config.yaml
n_kv_head: 1
head_dim: 64
d_mlp: 832
attn_scale: 0.125
init_std_up: 0.0375
init_std_down: 0.00686
steps: 8370
Each number is 128 + 32 x the weight over its row's rms, rounded and kept within 0 to 255. Layers, rows and columns count from 0. Numbers have three digits each. The size before them is the row's rms in percent of the matrix's.

# up: layer 8 MLP up, 832x320, rms 0.184, rows 790-800, columns 80-159
# down: layer 8 MLP down (transposed), 832x320, rms 0.661, rows 790-800, columns 80-159
# gate: layer 8 MLP gate, 832x320, rms 0.192, rows 791-801, columns 80-159
up790 102:103112130148153172109170142123036101144136151107123139119109109157111136148080152137160143098142159105086165118155129145152140150114146158131165127106141147122121065098174190144110138116143153093098121090127089049193156087079148106058118141
down790 098:183159143118101153117138136118120144134150148148110077183102139094131170158113156112207157106194159111122148116149133135053104178114127118114177156126123158074202072121169104077125131163210142175180096125082144165099149107129146116126121134
gate791 097:170135104135120213128148129150134152085191181130092180142138097116151154130168155120145128070191106125135125160152077155103136134127182161074134159111088150112097141103081142127167113126094116085161109073199160071158148147137120074110165120
up791 100:111106102027151112160124136079153114176149167113123138131115173143181082180136128180165095132152122076179130160142109130118126146149114177118116157118171110160123086121108120132122096074157151122127101152108124097124090115153083157121148071
down791 100:101136087058125141125158122125128087091173099128120118084109105108113105128146183131113165110139160147167121099147175125155152128144187154133118131166095176143142145082157127103099104147201144126151096172106093079163096143118076161102121061
gate792 104:045084080138116155122111214144088133082176048147146118119104111095131075164036169175148109166114161145127125156067183119077070198117138153074114178115141100110120142079121168066098103225179140171115096134094126170141131160104154139102150097
up792 102:137120111143088114151173113113116116148123177158164124133120121177108063147103163132114156095132130111125068107215165161162125132084107077127166065130118123201171130094096129094124138150150176137146133165121150147176118120154101114164112138
down792 104:184140179096139136190111108148165152061006171127143100162169067154154153110130152150136108104082052112137156118094121112157127146100115126106111090150156154167109136140145112089154145097087175114084117108138159129135152104097136080132120112
gate793 093:156193129081142083141145184116173136158089141124108124115126124134158095131092148131092175161141163161136114107088137093138142138101125125125142100184184139118169167123137140103149124097183084062094110120102124141135130106121166093125126175
up793 096:106115174079090095111133087160145122119143125118089107129123115095145161101163130093173165128031151082132064149148116126133106153174160140135118124093092121150081090118120101163104092155083080190085132061114100160126073144082134122164129160
down793 098:132113109098137089153125140145174135229106089063096125136114133141154074068095151120166149102127079132161176102103142069155149127093107115098113108159065095187137107093123198132197120166152131044066207131074082101181162167098121130180107134
gate794 098:148054226161090141172041180166113094103152164107145087126129098125141097131166084162103125126171104094182113153088121137158071147185178135141172112139167126112163160120156172093122169171145114168125154128094129144106153119139151180095138138
up794 096:093090119111063132082151151157164164116087167110146105121149127117186119110139067127144114117188138097102149184147145153163089111165175127117193084118104174149124130105119096083195169111128126155182156105065149092076170128179120105080140154
down794 099:173097151128112117130164129123131102136125159137144146008114195108117114130126135111093146124114108090121128158120158163093160143121112106207135139091106135184163139107136154109120066046117149168083098117074155078165113143152151181191203078
gate795 097:147165130170135124185062155182114139038162114150100127131079133094123122142110175146190132174109105138105087151091122191164160138195101129141102123131147098140156137104138124077171146129168116097135121071143166121139143151166050175135144099
up795 094:151097067106101050181120075190132166086154092113153105133093172091194120127128152133119137202138193112148135077117075133155151177083098091138104144111141136131088122157179147187150100165143117129138153137093171115178117099111121132149154160
down795 095:083166118136181113106133145146163089090161161124133135069063137131207126134079133210172118126095117117135075139117154126136149132149148134141091137048146096160158145050142120112142103096134129138137075101079064086125122122156075086109121151
gate796 102:114134138204142102100160156195166126123140084157122157130174172101122095157109125076137165076204161108163092070127114127124178101125139118143124148173148124164112159086173121116092076152126147199144120141136132135118107176116108123123141130
up796 104:141148154092121101109180135189059174127123115140157119126142131172117086166128155085120144198187146129122138120077138126146125111176093080144184142093098118157145121154184078127113099183156083131143125128149170165139147194138161141110138108
down796 099:146176141126120139102119142110100137139101132107137184067145082141120114095143105153139170130091175148122163122142140106137203117098122140130034137176098086144110082123129125185132121152157125118166173112121135153103150081154183136192137173
gate797 105:126081181139109109153093125120140091161143149091156128126128123116140173118092148159162130182111102121093157147117097075115164110136103075116118124130140096123153186113146105112128138121132149132116112140196146102132168127082083124091116143
up797 103:090159165139083123091125177127111146068094146108131117129194068057176136098176144141105170138105135141110139093133104152110159143130125138123113083097149095102182158105140180117167154127112143076131163121156131103157136155113157095140112085
down797 102:159142089095151112137089207093096087145172192149130088087150121078142100114058191124145135128130140118112091101042120130185164133085148161075187112116139171153169131126135097130132138132183183094090158106146120129139128142136076112155184108
gate798 104:069094143113151173138089148184096179108148059116126129127080139105145152136175136129131116125147143114116110197079076123114174092142091159142096208099111133097143110115153089107125145142140190155095078110088114125081151093163173125121109098
up798 101:151113072081147180104171105124115101217128092119154140126072162126132143097130122116124134133196135174115060195142133136169113104095097167190125138146129127115132125127096113122145087148106106135232090069150182082130125150111125124167103107
down798 100:107115120128118090084119134122127098093117149099121097113103120174133111146061132130165132162152170093090079109080171181175059114157120151116129071126155117096116114109110099094131160116116155080120122167107121199119138177112067174130079135
gate799 097:167135130113116194060123102108088131155122126126123118102124106149098128151164111176183121052189081139147087119142153062112168107154155110126051101148123086147117163142207086173133103126096104154121164199131107097158132112123131102182175174
up799 100:118154180173086146133157160121131156160167161144213124134168143142135130076096181177136144084127138149074135080121177164135144143097112124133137198139145134144126114147129079156140138058171108131139223095115165107054103113126119105095086142
down799 098:130140151051104076146144203107117113168131067138119093125107070156135066089091122140141124099128154163113121120149166130126091099158161143165144126123128116085149081087066181135082148159091155113133140144114143104147126200123094179140169066
gate800 096:123191115145134101187040112112127101152074098201137135122128092115143179120111114067126110139123122125078165149110139160113146142156172105137106169190151054120109090178160092145159148117145177102178118165109169110136146131094149123095141111
up800 098:095118103092156084134126104107138151095141164124067156119151152136148109149094036148102117118106136093117037136149085059113136137100102161177152191125160153068128118076078141153122148083131138149091158143098092161107131159118088090155132077
down800 102:140172141132144135132147151131146116136127143102133147158101105148158091127098158123087098110165129149157123147143141081124147146167117154159099153125095118147116155117106154118162083088114110133149109120165097095100093123113137098159094132
gate801 093:094079195079146074130108118100086154116106162106135130129138160116149132141149134129148111055171103165062070093095200153136174178110130146137160087154135113181134113161084137108172145129128143176132145164137143144143136158115133175112100104